Part of a small language model's weights.
Architecture: LayerNorm before each block, learned positions.
Training: 388M tokens, 2960 steps.
Each number is 50 + 15 x the weight over the matrix's rms, rounded and kept within 0 to 99. Layers, rows and columns count from 0.

# layer 3 MLP up, 1152x192, rms 0.0482, rows 189-225, columns 0-95
18 59 40 59 55 64 51 49 24 62 41 59 66 82 60 42 45 53 55 37 66 33 61 46 63 62 49 69 56 57 50 50 37 62 78 55 54 54 61 58 28 47 39 43 58 35 62 39 56 40 63 38 70 46 10 69 54 60 71 45 58 49 51 53 54 51 52 36 47 27 33 36 56 46 33 64 34 42 50 61 38 44 72 35 27 56 48 62 53 50 32 40 18 33 57 23
53 28 68 52 42 53 47 41 65 56 49 44 35 59 38 45 36 39 53 63 47 20 61 74 53 47 60 56 82 40 78 50 64 73 51 68 18 48 44 37 45 38 46 59 81 34 36 61 49 48 36 57 68 45 51 35 34 67 41 58 60 43 56 64 81 50 64 28 39 62 66 40 48 46 34 37 69 32 45 64 53 59 46 63 36 45 38 52 43 31 53 24 35 43 66 68
44 49 66 64 24 34 47 46 76 59 47 47 60 54 49 58 33 26 54 44 32 51 39 33 49 57 32 62 43 29 31 64 45 43 44 59 33 78 47 61 50 37 31 28 52 59 70 63 53 70 31 52 79 48 69 28 79 54 46 45 32 30 49 58 65 60 52 63 59 61 43 68 50 49 61 77 34 64 52 50 51 28 53 56 30 21 66 35 26 22 45 60 60 11 59 53
85 10 32 53 55 36 45 41 48 52 49 34 74 41 43 59 47 35 42 50 40 48 49 62 58 52 71 34 65 49 42 46 38 61 43 39 58 62 49 43 39 41 45 64 36 52 33 61 69 59 56 66 51 39 53 40 60 60 25 66 85 46 51 40 47 37 44 61 49 49 53 40 63 51 66 45 37 41 36 49 26 47 27 51 43 31 44 56 38 44 48 37 29 43 62 44
27 34 79 52 33 53 59 30 65 51 75 62 58 41 66 43 55 40 47 38 49 59 71 59 47 35 33 54 38 55 61 53 37 64 58 64 41 59 42 47 48 47 76 63 75 64 61 46 57 66 50 67 47 57 59 58 04 70 48 46 34 57 14 35 56 50 78 48 41 62 59 70 53 26 49 39 61 47 48 68 69 53 46 25 55 74 46 46 45 11 47 57 51 41 40 33
57 34 37 71 61 44 21 42 51 67 44 99 49 68 82 36 32 59 31 44 54 71 60 66 51 56 35 71 50 43 22 54 45 62 41 69 28 21 77 54 42 52 64 37 32 89 36 61 55 35 60 61 47 73 57 51 45 62 50 46 33 33 65 47 76 61 69 29 68 57 44 43 49 24 38 56 61 45 79 14 64 60 30 31 43 57 63 42 47 59 78 43 71 80 45 77
39 48 40 37 53 58 66 52 87 63 65 58 52 45 35 92 24 39 25 83 38 51 79 87 47 62 44 28 34 70 47 49 54 43 52 68 48 67 46 47 37 63 60 19 78 37 85 58 57 51 28 48 48 63 29 41 46 48 54 49 14 24 99 48 66 74 69 77 22 75 69 40 52 35 24 31 61 59 61 53 49 53 50 60 57 45 43 50 63 18 34 37 68 48 38 74
53 47 61 57 44 46 41 48 64 41 66 64 21 46 59 64 42 56 79 54 67 59 52 40 69 54 30 52 58 51 72 33 51 61 36 65 40 66 26 45 52 50 66 44 39 39 72 35 35 60 53 64 65 55 55 62 53 52 52 22 47 41 61 64 67 52 63 34 65 44 15 47 57 47 56 76 47 48 70 77 50 69 53 31 45 66 83 68 61 71 54 69 61 35 39 54
49 59 58 34 56 59 28 27 76 61 99 42 66 63 71 50 59 29 39 46 49 69 65 28 63 54 51 47 39 36 64 41 34 84 33 72 50 46 33 62 33 69 26 56 65 45 41 57 57 68 41 58 71 27 50 61 51 39 78 41 29 33 60 47 49 44 40 32 53 73 40 37 25 39 25 23 18 56 52 53 38 53 46 66 47 25 61 49 54 45 23 68 47 58 51 47
52 48 79 49 36 69 70 39 43 64 42 43 21 47 52 66 76 34 59 76 74 58 67 54 57 78 59 42 58 47 34 55 39 22 43 49 36 31 39 40 32 39 48 55 65 35 65 30 60 58 55 61 62 39 80 57 56 59 76 87 40 74 55 48 58 58 52 74 39 48 17 27 42 61 33 30 43 16 41 64 40 51 54 50 26 31 42 62 26 67 55 82 31 33 48 46
53 42 68 51 40 72 65 61 35 46 41 72 53 44 79 42 48 41 38 40 66 40 31 30 79 72 43 50 91 40 53 26 57 44 57 60 64 32 45 45 78 64 62 34 53 57 62 40 64 47 54 47 82 62 38 60 76 43 57 50 43 56 51 23 38 47 48 52 63 45 42 53 60 60 55 36 70 51 87 59 68 48 43 42 49 31 66 32 25 58 48 43 44 66 60 46
44 50 64 61 23 57 22 40 75 61 66 48 64 36 53 38 22 54 71 41 52 62 38 61 55 44 32 62 99 43 39 09 34 57 58 37 34 46 57 54 35 79 51 48 65 60 62 69 49 48 62 60 56 32 45 61 69 42 50 34 64 50 37 24 41 80 60 53 42 55 51 67 45 60 45 27 38 66 54 42 29 58 49 27 51 84 57 81 36 63 42 57 71 42 56 59
82 73 57 52 66 47 74 50 72 67 45 49 28 53 41 57 46 63 51 43 80 58 68 59 54 61 75 45 54 82 36 39 50 99 44 30 29 53 66 41 65 60 76 45 46 38 76 48 43 38 62 53 54 65 66 66 58 62 38 64 60 45 46 77 35 66 44 67 53 74 43 55 38 66 77 50 52 50 85 91 63 67 66 59 57 78 66 57 61 47 51 50 65 60 67 29
59 46 56 70 48 53 77 67 32 59 40 29 56 44 46 57 27 44 92 72 52 35 51 59 19 49 27 52 62 31 57 49 28 46 62 39 39 65 36 50 59 63 71 54 54 58 58 41 44 56 45 06 59 58 46 60 36 57 68 54 57 50 67 45 38 25 59 57 52 61 53 28 64 74 63 48 43 47 40 55 41 64 40 98 50 49 58 59 31 40 14 29 50 28 46 58
71 63 71 62 59 40 46 57 26 68 56 63 37 40 64 86 63 58 52 77 40 80 06 71 20 39 27 71 74 63 45 37 32 85 75 59 68 55 59 44 34 28 44 74 71 71 36 64 21 46 48 56 29 59 41 48 57 34 56 47 45 64 69 55 49 49 52 46 63 51 62 60 53 91 50 23 49 38 61 48 56 46 26 68 21 36 71 61 65 84 52 27 48 37 62 56
30 70 60 53 43 54 63 52 48 46 71 49 34 57 26 63 34 34 22 56 39 20 24 47 81 57 28 39 53 45 60 52 39 52 54 48 43 56 38 32 44 22 32 55 50 40 23 91 66 73 44 31 25 54 36 54 31 50 32 73 53 49 36 30 13 60 43 69 37 57 59 35 50 37 78 27 47 52 43 58 33 55 70 36 53 37 25 54 57 38 32 45 58 80 62 18
45 67 64 58 30 32 43 27 72 47 48 52 49 67 53 43 51 58 60 67 65 40 32 58 43 78 59 46 41 78 55 47 70 26 48 35 48 74 48 44 49 27 27 48 46 57 50 41 72 48 27 42 36 34 44 73 89 45 69 29 46 45 56 57 59 56 55 33 22 54 44 59 63 57 62 88 45 37 67 69 37 46 57 63 40 26 60 38 12 42 68 42 57 51 53 44
47 32 39 53 52 63 55 53 59 51 20 52 18 38 43 47 67 31 73 40 45 47 65 69 52 58 37 50 48 37 58 60 74 33 68 43 58 30 99 80 15 59 40 31 41 55 52 43 48 20 48 40 42 51 34 37 32 31 55 42 68 57 57 10 52 48 53 13 49 51 62 29 76 21 67 54 67 43 56 34 63 50 82 48 33 61 75 42 35 60 22 33 50 41 44 82
29 58 75 62 57 34 46 82 52 35 72 46 66 53 18 54 56 59 63 48 47 67 26 57 61 80 43 58 56 40 75 51 51 65 72 47 37 43 50 47 54 82 36 48 53 52 38 47 42 57 63 66 42 48 31 47 56 63 67 47 41 48 54 53 50 58 35 54 59 50 50 52 48 49 37 38 72 43 28 57 32 56 23 51 71 33 43 73 47 38 56 59 49 66 50 38
42 11 56 37 50 68 48 22 37 45 65 38 46 44 72 27 59 42 43 48 18 66 59 86 52 69 69 68 31 62 38 72 11 62 56 49 15 29 80 31 61 32 64 47 48 60 51 53 50 55 68 65 52 25 45 51 47 52 22 49 65 42 45 49 49 38 50 69 46 39 57 58 46 39 50 48 17 61 72 40 44 58 37 14 43 46 48 34 70 34 77 54 56 43 74 35
53 68 65 44 50 33 35 60 46 67 20 57 82 58 50 46 42 56 76 93 43 35 53 39 67 54 58 74 58 56 61 63 67 66 22 30 40 73 46 34 43 50 61 48 47 49 62 44 29 51 59 70 53 60 43 53 70 28 56 59 67 31 59 64 79 51 36 53 52 57 68 40 52 82 43 41 66 35 38 42 61 63 71 60 72 77 71 35 47 47 40 60 59 83 42 49
65 70 55 39 71 38 26 42 24 51 50 59 87 44 48 28 73 45 60 62 56 52 32 41 99 36 48 37 54 47 52 44 32 57 40 50 65 53 50 57 69 70 41 49 36 82 48 43 61 48 32 68 36 35 54 29 39 39 36 21 56 43 45 34 56 81 53 28 65 26 66 57 17 54 43 44 60 56 61 71 33 41 43 48 43 57 64 65 69 57 36 43 42 55 59 37
65 26 12 33 61 33 30 55 49 58 67 75 59 74 57 39 46 84 38 44 48 88 59 41 72 47 44 30 47 50 68 61 31 48 51 21 41 28 71 45 45 56 42 15 60 77 18 20 40 58 82 52 57 13 60 61 26 50 45 26 47 68 53 53 42 67 37 48 47 60 41 69 39 12 51 21 54 30 57 47 55 56 42 65 60 62 29 41 40 34 36 35 44 54 43 65
54 38 60 75 64 35 21 79 33 63 71 54 69 70 56 42 57 37 66 60 41 87 37 50 64 47 35 59 57 68 23 53 35 50 25 24 41 48 57 71 89 59 71 34 49 42 53 57 79 13 57 51 35 20 61 65 48 67 59 31 55 69 80 75 65 27 50 51 39 71 25 74 60 45 95 67 66 50 61 53 56 76 57 71 51 68 62 42 68 81 73 48 73 43 09 20
47 57 49 06 58 65 68 54 42 40 46 41 32 65 48 83 62 78 39 56 40 56 25 56 48 53 36 54 66 41 77 61 21 49 50 24 64 43 42 44 57 48 59 51 56 53 40 89 57 43 35 11 47 37 36 70 26 52 31 44 41 56 53 23 34 66 40 75 36 53 55 46 49 46 69 40 24 37 50 59 64 70 50 56 73 63 47 73 44 38 57 49 75 69 55 54
49 76 66 44 52 38 53 53 69 47 64 36 69 34 61 57 38 62 50 45 55 52 58 35 29 63 44 55 52 63 67 36 45 65 53 52 62 65 46 43 56 69 29 21 56 49 36 50 68 37 76 59 46 52 54 58 45 46 43 60 60 52 71 42 36 76 61 50 50 57 43 60 41 63 40 48 52 23 53 46 45 60 36 41 60 50 36 35 51 49 46 52 65 34 53 35
67 50 44 51 67 59 47 49 53 48 44 41 63 51 42 32 62 50 47 48 57 44 72 46 41 32 88 49 68 17 70 49 27 52 21 44 65 48 39 34 36 35 29 45 54 41 60 51 66 30 56 54 43 45 68 33 40 40 36 42 24 29 43 28 71 24 48 63 69 42 49 68 30 46 52 65 53 58 42 49 39 65 38 53 75 38 30 43 50 44 51 62 61 49 73 52
46 36 43 70 49 59 13 55 67 46 50 57 45 62 80 48 57 50 39 87 58 52 44 62 29 50 67 69 42 54 43 46 38 58 59 12 63 56 66 60 67 50 64 58 54 47 51 45 66 35 55 68 73 33 35 42 37 45 54 58 71 53 42 56 58 31 45 30 33 66 47 59 42 67 56 53 47 56 49 54 55 73 53 55 21 62 59 41 60 36 66 67 76 50 50 29
44 31 64 26 37 64 53 50 60 45 50 57 60 57 27 60 22 48 69 42 11 71 56 53 39 18 36 56 34 50 44 37 55 68 61 63 45 73 28 52 56 45 39 49 43 51 45 63 45 75 47 52 43 39 59 61 25 48 37 70 63 37 56 21 93 26 39 36 59 62 19 58 46 45 26 48 34 52 45 35 42 50 50 56 62 32 29 38 51 65 33 60 48 64 46 30
54 70 45 80 41 58 37 27 48 61 66 47 53 45 51 55 47 46 55 52 55 36 33 45 54 45 20 51 46 38 50 53 33 49 41 39 75 61 59 66 73 40 56 67 73 26 61 60 53 48 39 26 52 62 45 38 39 55 38 47 54 31 50 48 72 29 41 66 46 72 46 42 36 60 65 60 51 53 31 63 55 57 18 49 54 38 61 54 44 35 39 39 51 45 42 74
47 38 48 29 75 52 51 51 46 51 62 70 77 66 71 66 47 63 78 65 59 59 28 50 60 09 61 51 81 70 52 21 40 31 71 43 35 50 64 55 46 86 24 59 39 46 66 61 70 74 41 37 56 57 58 64 36 77 47 73 78 49 58 34 53 31 55 30 56 31 38 65 45 61 64 31 45 40 78 50 48 58 34 53 29 53 46 30 75 46 46 38 68 67 65 42
59 51 36 39 54 30 67 48 37 61 71 45 49 50 50 39 56 48 36 63 26 63 43 78 50 55 44 56 44 36 44 63 56 49 59 41 70 60 58 36 42 35 26 25 35 62 57 63 58 42 48 40 37 62 51 42 81 35 24 46 56 65 76 43 49 52 54 54 51 36 49 43 31 69 41 62 50 56 43 36 28 31 55 48 43 41 62 46 64 69 74 40 41 65 40 62
51 58 45 56 58 53 64 55 61 46 68 57 52 31 62 68 54 69 59 88 46 61 39 38 60 52 59 77 57 35 66 52 63 41 58 34 30 55 77 57 41 64 63 35 80 36 58 32 43 59 72 37 75 72 57 37 57 56 77 71 46 53 48 28 32 67 58 56 37 55 45 40 45 61 43 55 53 69 68 49 26 61 48 57 41 61 56 59 34 75 77 44 69 62 49 48
77 46 47 60 80 73 32 58 51 64 38 54 55 34 47 61 68 47 45 45 55 34 45 62 40 68 30 28 37 23 38 60 71 32 43 67 67 66 59 52 45 71 69 44 33 38 45 25 50 32 53 26 46 46 39 52 60 61 57 50 58 48 60 29 55 88 54 25 32 45 59 59 14 34 64 40 61 36 37 29 56 41 68 67 42 40 44 60 23 21 63 78 53 36 52 44
39 67 58 21 39 71 52 62 46 49 54 22 53 72 59 51 33 49 32 58 54 26 83 70 19 30 64 61 53 64 62 46 62 41 46 48 30 45 31 44 60 43 53 28 50 59 58 48 48 60 68 44 23 37 32 39 61 67 29 28 51 63 57 53 48 57 36 53 61 58 57 53 77 58 45 39 61 37 54 45 49 62 52 56 40 64 31 47 70 63 37 40 93 27 49 40
40 35 34 59 48 77 52 58 64 58 41 40 39 49 55 49 13 58 56 45 61 52 18 39 65 56 63 61 56 62 83 74 50 68 43 60 50 17 53 68 68 16 47 64 66 40 54 55 56 67 32 52 44 57 38 53 57 56 56 65 44 35 43 55 46 38 61 62 76 46 55 49 48 64 54 47 36 41 47 35 51 53 51 68 57 53 55 25 28 02 37 99 46 53 87 54
54 37 88 47 51 59 64 45 46 40 40 55 66 26 33 41 27 60 52 20 38 59 51 58 58 11 40 38 56 19 28 22 84 49 29 39 64 59 41 68 42 48 36 44 62 51 55 24 47 43 56 53 46 50 11 52 40 35 41 23 64 51 62 44 47 80 56 52 47 61 50 30 41 69 52 45 45 56 54 82 46 47 46 76 37 67 69 46 46 44 58 50 60 49 50 49
# layer 3 MLP down (transposed), 1152x192, rms 0.0484, rows 189-224, columns 0-95
42 56 73 54 33 47 53 38 35 41 56 47 35 55 51 45 29 52 45 30 52 46 69 70 39 45 57 47 63 42 58 62 52 78 57 80 33 47 59 61 11 53 35 49 51 36 46 28 58 64 35 35 29 52 42 55 56 47 38 45 49 46 40 56 75 69 54 60 45 54 38 42 45 38 41 38 56 58 49 84 66 84 94 62 68 53 48 80 35 59 59 50 43 62 41 38
32 49 42 60 64 57 29 63 52 60 68 43 57 48 17 50 41 52 65 44 47 58 37 51 59 57 35 34 50 46 27 57 33 16 37 59 50 43 65 70 49 37 52 42 18 49 44 44 37 41 56 75 65 56 71 27 52 65 69 51 52 54 23 62 45 42 53 54 45 33 24 72 57 59 39 53 47 37 35 43 56 61 40 66 59 61 37 45 62 63 37 33 43 49 52 31
23 70 49 68 47 67 70 34 47 62 28 55 93 38 75 34 30 33 54 52 74 25 48 28 38 42 50 90 48 56 48 41 41 40 55 66 51 50 49 79 25 43 42 33 47 41 35 49 19 64 49 59 45 48 26 20 75 33 70 34 39 30 51 60 72 54 75 63 22 74 62 75 50 58 73 32 28 77 45 59 83 38 31 31 35 46 26 50 33 48 47 52 57 38 59 37
60 71 22 46 71 45 66 35 36 57 45 40 36 69 40 61 37 60 39 64 49 80 40 57 59 62 48 47 77 45 32 25 39 33 45 85 58 38 24 51 33 69 45 62 48 42 59 48 65 50 52 93 48 63 50 45 48 47 44 32 66 35 40 29 51 58 38 64 53 65 66 60 18 63 68 50 57 50 28 63 68 50 27 33 45 66 44 65 57 44 60 46 28 37 47 56
42 47 44 56 73 67 40 54 57 43 74 81 71 33 94 83 47 46 64 61 86 52 40 61 44 57 58 58 51 56 68 62 46 37 62 45 64 42 44 49 40 42 59 24 21 57 56 36 32 69 68 46 62 53 47 61 53 36 60 34 59 74 73 54 51 30 49 40 35 61 41 37 45 46 47 42 54 57 55 45 17 27 43 77 44 42 54 19 61 44 55 39 43 43 28 46
66 29 52 20 41 35 59 33 36 24 42 57 43 33 47 23 61 28 43 45 49 41 46 84 38 37 43 81 49 57 42 25 77 61 60 51 44 86 80 41 64 37 51 56 48 41 49 61 62 45 33 34 90 49 45 58 43 66 73 54 61 37 38 75 45 30 14 35 49 21 57 40 52 74 66 58 32 46 59 40 70 43 49 60 63 57 53 45 85 60 42 29 80 55 86 50
29 46 58 30 26 57 72 69 58 32 10 58 57 62 44 52 39 70 39 46 55 49 66 45 73 22 54 77 50 64 60 20 60 57 58 38 52 26 70 49 33 41 39 33 61 61 66 32 51 66 17 28 44 34 62 23 40 27 55 86 30 76 69 20 57 48 16 67 67 94 55 68 66 86 37 38 56 29 54 31 51 69 54 41 38 33 57 64 94 62 68 56 49 35 61 51
50 44 35 40 48 57 53 71 33 55 56 50 63 71 53 55 68 40 23 39 39 26 49 43 27 40 54 42 33 17 48 50 43 43 65 50 58 39 73 60 63 26 52 57 69 79 38 28 39 26 41 31 63 30 62 45 65 60 51 26 76 46 45 41 52 76 61 68 49 44 57 54 43 51 50 32 43 45 62 50 60 41 69 45 63 62 49 27 41 44 55 31 37 41 73 52
35 57 40 42 60 59 66 33 79 74 52 31 25 66 51 52 62 45 33 57 64 62 72 60 50 33 53 45 33 54 51 63 58 48 30 62 46 46 24 48 53 29 54 51 67 33 44 26 66 51 18 67 49 48 66 37 76 66 48 77 34 71 51 39 66 74 56 36 38 33 78 46 35 61 47 51 71 38 28 74 62 65 42 66 54 48 47 63 40 31 31 41 27 31 55 73
44 36 58 38 68 50 68 69 53 65 41 57 79 39 48 44 55 53 57 44 71 33 47 51 58 43 89 47 59 34 48 49 59 84 40 58 59 61 72 45 53 35 39 31 68 37 40 53 37 65 64 61 52 54 47 61 42 47 55 40 53 56 59 66 50 78 26 59 58 62 53 76 69 49 47 26 53 31 52 49 29 31 31 43 57 23 56 61 40 41 36 51 58 31 33 50
62 50 38 45 81 34 38 48 70 48 44 59 49 65 24 37 46 58 56 63 21 66 40 67 43 57 57 57 33 62 38 35 36 83 58 43 69 75 62 69 30 34 52 50 61 48 42 50 63 54 48 69 45 44 77 41 21 68 33 34 48 50 47 75 29 43 48 64 62 63 60 47 51 50 57 68 39 44 37 55 37 44 63 63 36 79 42 63 53 39 58 30 44 48 42 59
52 58 52 40 39 34 64 51 28 36 29 53 14 74 65 37 30 47 52 20 38 52 32 35 26 19 50 48 37 60 66 41 36 41 32 38 20 50 47 39 42 40 53 44 65 30 37 80 69 81 85 61 15 55 71 37 74 34 58 60 51 58 45 69 78 34 31 88 44 78 56 67 23 48 43 35 54 22 50 63 61 39 44 79 59 61 40 72 47 60 60 58 62 39 50 49
34 46 60 58 44 55 31 41 33 57 71 40 69 59 63 35 46 35 51 53 32 45 42 41 58 69 52 48 53 25 49 52 69 36 46 57 77 41 43 71 49 35 26 62 47 47 40 71 59 50 47 41 54 35 33 42 48 66 73 35 41 53 45 35 57 63 84 43 48 42 50 44 53 53 37 59 41 73 12 09 48 44 42 50 58 55 37 53 41 66 46 37 41 56 50 84
60 61 53 35 42 58 46 57 33 40 53 50 39 50 58 66 63 68 51 39 54 50 56 64 40 43 42 55 46 48 37 12 56 66 21 64 45 39 62 45 24 43 40 58 57 55 32 61 46 40 26 59 46 43 51 52 45 41 59 34 40 31 51 76 59 57 45 60 41 19 56 54 51 46 36 74 14 60 37 27 62 44 51 37 65 60 50 92 62 69 63 62 52 77 80 37
60 52 40 36 73 09 51 60 39 40 50 47 23 50 30 54 59 77 62 39 65 62 54 67 43 64 79 46 51 38 54 64 58 46 38 51 48 32 72 37 67 54 90 16 43 42 39 48 45 43 63 50 33 42 61 57 40 64 51 63 52 45 28 32 46 41 95 55 52 24 65 68 58 44 56 46 77 54 42 65 33 47 64 64 74 60 37 19 38 60 29 61 74 37 64 39
29 38 57 24 30 26 49 58 62 47 60 52 34 75 27 42 64 69 50 44 59 41 71 67 72 52 46 40 27 64 43 64 36 24 71 71 51 56 45 52 56 54 21 62 30 56 32 60 74 57 40 52 80 57 28 13 38 35 67 47 36 41 50 66 42 54 55 55 30 29 91 50 62 64 34 26 53 63 29 57 57 58 62 54 69 69 61 51 33 42 42 19 50 65 60 40
63 52 58 33 63 56 62 83 59 40 47 51 74 55 63 51 70 49 13 36 52 53 43 66 65 37 61 33 38 45 35 51 60 62 64 52 51 48 51 55 42 67 58 69 76 73 61 55 57 65 55 66 72 45 51 44 33 53 55 47 58 38 35 37 69 70 32 67 60 49 29 45 57 41 24 28 41 69 59 56 61 53 62 38 43 42 50 38 57 50 51 40 75 47 61 54
45 63 42 47 46 57 31 34 37 46 79 54 44 41 35 02 49 10 03 38 50 43 64 46 41 15 62 35 32 49 41 22 73 43 68 85 70 60 34 44 59 42 62 54 50 41 21 39 69 44 27 48 63 52 79 64 59 41 52 50 50 34 58 61 39 46 24 41 39 75 66 56 43 40 17 64 57 65 59 68 60 57 51 45 48 50 43 73 52 31 31 54 59 59 36 66
79 88 36 40 55 41 27 48 32 63 57 46 42 43 31 42 31 30 49 67 31 64 18 31 53 38 30 50 53 65 75 53 57 70 31 36 37 64 59 42 51 71 37 43 49 42 68 48 37 42 60 28 58 54 28 74 52 48 33 45 56 36 57 53 47 67 44 59 46 48 56 45 44 53 64 43 60 24 42 68 42 39 55 43 41 67 54 77 60 60 47 53 40 58 48 27
60 33 40 38 20 53 45 41 52 37 57 84 41 29 35 47 23 32 61 46 41 16 38 72 19 77 68 40 50 32 50 57 45 50 55 63 37 30 63 45 41 63 48 53 46 38 83 85 38 36 64 73 61 56 54 36 53 50 57 31 30 49 72 63 45 67 43 28 57 42 55 49 58 51 48 61 35 58 49 30 69 61 47 27 27 55 36 67 82 55 60 54 65 66 34 41
55 50 41 68 51 50 57 32 42 70 69 41 44 27 34 58 32 56 48 47 48 30 44 44 54 48 30 63 65 55 71 40 27 64 42 62 50 55 44 70 52 59 42 38 17 55 55 44 55 52 29 54 52 38 41 44 35 60 80 48 41 62 34 50 56 54 65 71 39 59 52 60 60 55 44 43 50 35 48 45 41 51 51 20 47 49 38 66 54 36 51 46 21 65 44 48
13 30 24 54 54 67 53 15 38 61 86 58 85 41 51 59 53 32 47 64 33 61 67 32 45 56 86 56 81 43 64 33 57 45 40 44 53 49 30 52 38 62 19 39 39 63 50 24 63 47 31 52 45 46 38 43 19 61 49 39 40 70 39 39 62 93 59 27 59 54 55 66 64 46 27 69 38 32 44 60 63 52 73 34 37 43 58 64 36 58 68 50 70 47 65 51
55 45 47 49 48 14 33 52 51 43 60 51 58 50 49 31 48 76 44 49 56 77 53 83 31 60 36 70 46 68 40 40 01 57 52 70 48 30 46 59 58 58 48 50 48 49 52 29 55 58 60 39 70 98 44 40 67 43 52 50 59 34 70 67 46 75 47 47 55 60 49 50 60 40 61 26 48 26 33 40 55 34 30 37 68 46 56 36 39 27 55 56 42 68 50 48
56 56 40 36 60 57 57 41 72 43 56 63 29 43 41 41 30 44 65 42 82 49 67 34 33 47 71 36 27 51 81 56 59 50 73 57 58 69 41 45 06 36 43 60 54 56 34 33 37 77 34 50 52 70 44 32 62 55 46 57 67 36 30 50 52 67 62 63 55 55 86 34 54 37 21 26 50 46 43 62 48 24 47 40 56 51 45 71 52 19 51 62 11 63 85 93
51 40 53 54 22 50 53 64 51 57 33 12 57 23 56 53 70 46 52 48 75 46 57 46 40 44 29 67 39 42 68 62 55 46 54 69 49 53 47 75 30 75 61 49 39 31 88 77 54 62 45 56 44 48 48 63 28 46 43 53 54 61 66 46 37 50 42 61 44 59 72 65 39 49 43 63 26 51 35 44 75 78 44 21 19 66 28 67 47 35 56 41 44 76 45 46
59 38 39 55 55 54 25 55 39 44 62 58 42 52 42 51 44 50 47 45 50 72 25 37 45 46 38 46 22 43 55 41 63 50 53 54 57 61 69 50 71 59 59 63 47 52 42 46 47 44 64 42 47 48 40 35 43 75 58 44 41 43 42 48 36 25 43 61 49 29 37 50 47 60 67 48 81 80 49 43 49 39 51 54 49 53 48 55 48 55 52 52 41 35 41 70
11 70 51 50 35 32 70 33 63 50 57 45 41 49 37 48 41 35 41 62 37 25 26 77 53 59 47 51 34 34 57 47 68 58 49 51 62 56 36 32 54 59 63 20 36 43 43 37 50 26 67 34 48 18 70 51 37 51 19 59 62 71 26 43 36 26 63 71 37 38 59 43 37 49 38 45 43 64 52 31 50 58 54 44 74 72 56 68 46 33 38 41 48 65 47 79
32 55 56 52 45 52 69 77 45 48 47 50 30 58 61 69 67 35 68 62 60 61 47 35 73 87 44 50 45 54 67 48 65 45 76 30 67 64 70 36 59 48 63 83 42 57 39 37 50 70 63 27 49 46 21 59 33 42 50 64 82 36 72 63 42 38 56 33 58 53 33 63 66 73 54 65 51 40 40 35 36 58 34 38 22 68 56 43 60 57 56 94 85 47 48 22
58 43 39 64 38 67 43 66 30 19 52 46 52 52 64 50 50 53 51 62 55 50 48 48 24 70 36 58 42 61 37 46 66 21 52 51 40 87 58 52 77 37 41 44 33 46 44 53 38 49 51 65 36 46 37 39 15 29 88 64 26 29 86 80 51 49 84 26 47 29 62 35 51 51 25 54 48 53 47 52 46 57 52 45 47 56 47 45 62 52 46 25 56 54 47 48
55 45 78 60 30 45 32 48 76 39 43 55 41 41 65 47 40 57 42 47 50 46 52 33 34 50 27 52 72 72 44 43 46 39 49 50 71 25 56 51 61 32 37 74 41 39 70 41 39 55 33 27 67 38 22 58 60 49 68 78 35 34 49 64 50 34 50 63 38 79 34 49 36 58 51 66 45 29 36 42 48 28 43 37 52 45 61 56 25 32 42 73 74 06 30 33
63 34 43 49 32 43 61 80 49 61 49 58 57 71 53 68 20 39 57 34 59 64 57 44 54 35 36 51 56 55 28 45 47 36 48 49 54 72 23 50 67 44 44 79 56 54 49 46 50 49 75 41 51 56 65 58 61 22 30 53 39 65 74 62 86 74 71 51 48 81 60 45 68 46 65 44 50 52 67 52 53 39 61 45 48 32 67 53 64 65 50 49 31 34 46 24
36 66 30 71 45 52 51 59 48 50 54 67 31 42 53 35 53 40 56 43 65 51 45 56 54 51 31 68 60 46 63 36 55 55 33 70 54 56 47 66 55 42 22 49 55 54 58 68 55 47 47 73 45 59 61 60 26 45 62 62 49 27 55 53 34 28 52 71 57 60 77 53 64 51 75 39 50 29 47 40 74 52 41 65 54 99 42 70 31 43 34 31 60 62 47 49
54 45 67 42 38 46 44 45 52 55 60 58 45 51 38 51 56 18 41 23 38 41 63 64 67 65 61 51 35 54 47 53 44 43 33 40 53 74 34 70 69 57 40 62 41 75 42 64 53 36 53 51 31 42 30 42 43 26 31 56 32 40 57 41 68 56 51 63 29 25 19 48 33 18 57 50 46 48 41 56 65 46 73 46 36 48 38 32 58 54 36 75 47 44 38 22
22 54 68 56 46 25 52 28 20 43 64 58 58 47 46 60 60 77 43 50 62 63 66 33 61 34 70 43 69 40 26 81 57 29 52 45 32 49 84 37 66 49 34 46 57 48 52 62 43 59 36 60 57 44 67 49 42 31 57 42 70 55 63 63 48 33 47 54 51 58 62 89 45 52 30 30 43 64 49 46 41 46 41 53 44 61 40 38 60 60 43 31 41 48 68 35
80 26 43 90 38 27 46 47 60 70 71 56 84 37 60 63 58 55 65 50 43 51 25 53 64 67 82 42 35 40 47 58 49 46 57 65 45 54 38 52 60 66 53 42 64 71 61 63 33 55 59 58 37 35 49 62 57 54 47 50 33 43 37 73 64 42 64 65 73 52 52 64 49 53 67 53 23 11 40 71 69 62 67 41 42 49 63 76 49 47 23 68 23 64 34 85
39 43 36 44 50 51 79 67 62 37 46 24 39 73 59 33 98 21 37 40 61 56 26 48 52 55 30 59 59 47 56 75 64 33 21 31 50 62 42 26 39 40 27 78 59 53 45 59 74 37 62 59 59 31 38 61 52 64 59 43 51 49 42 52 69 66 66 65 42 58 69 71 62 59 61 63 68 61 57 38 51 56 22 45 41 47 54 27 60 56 52 46 52 18 42 39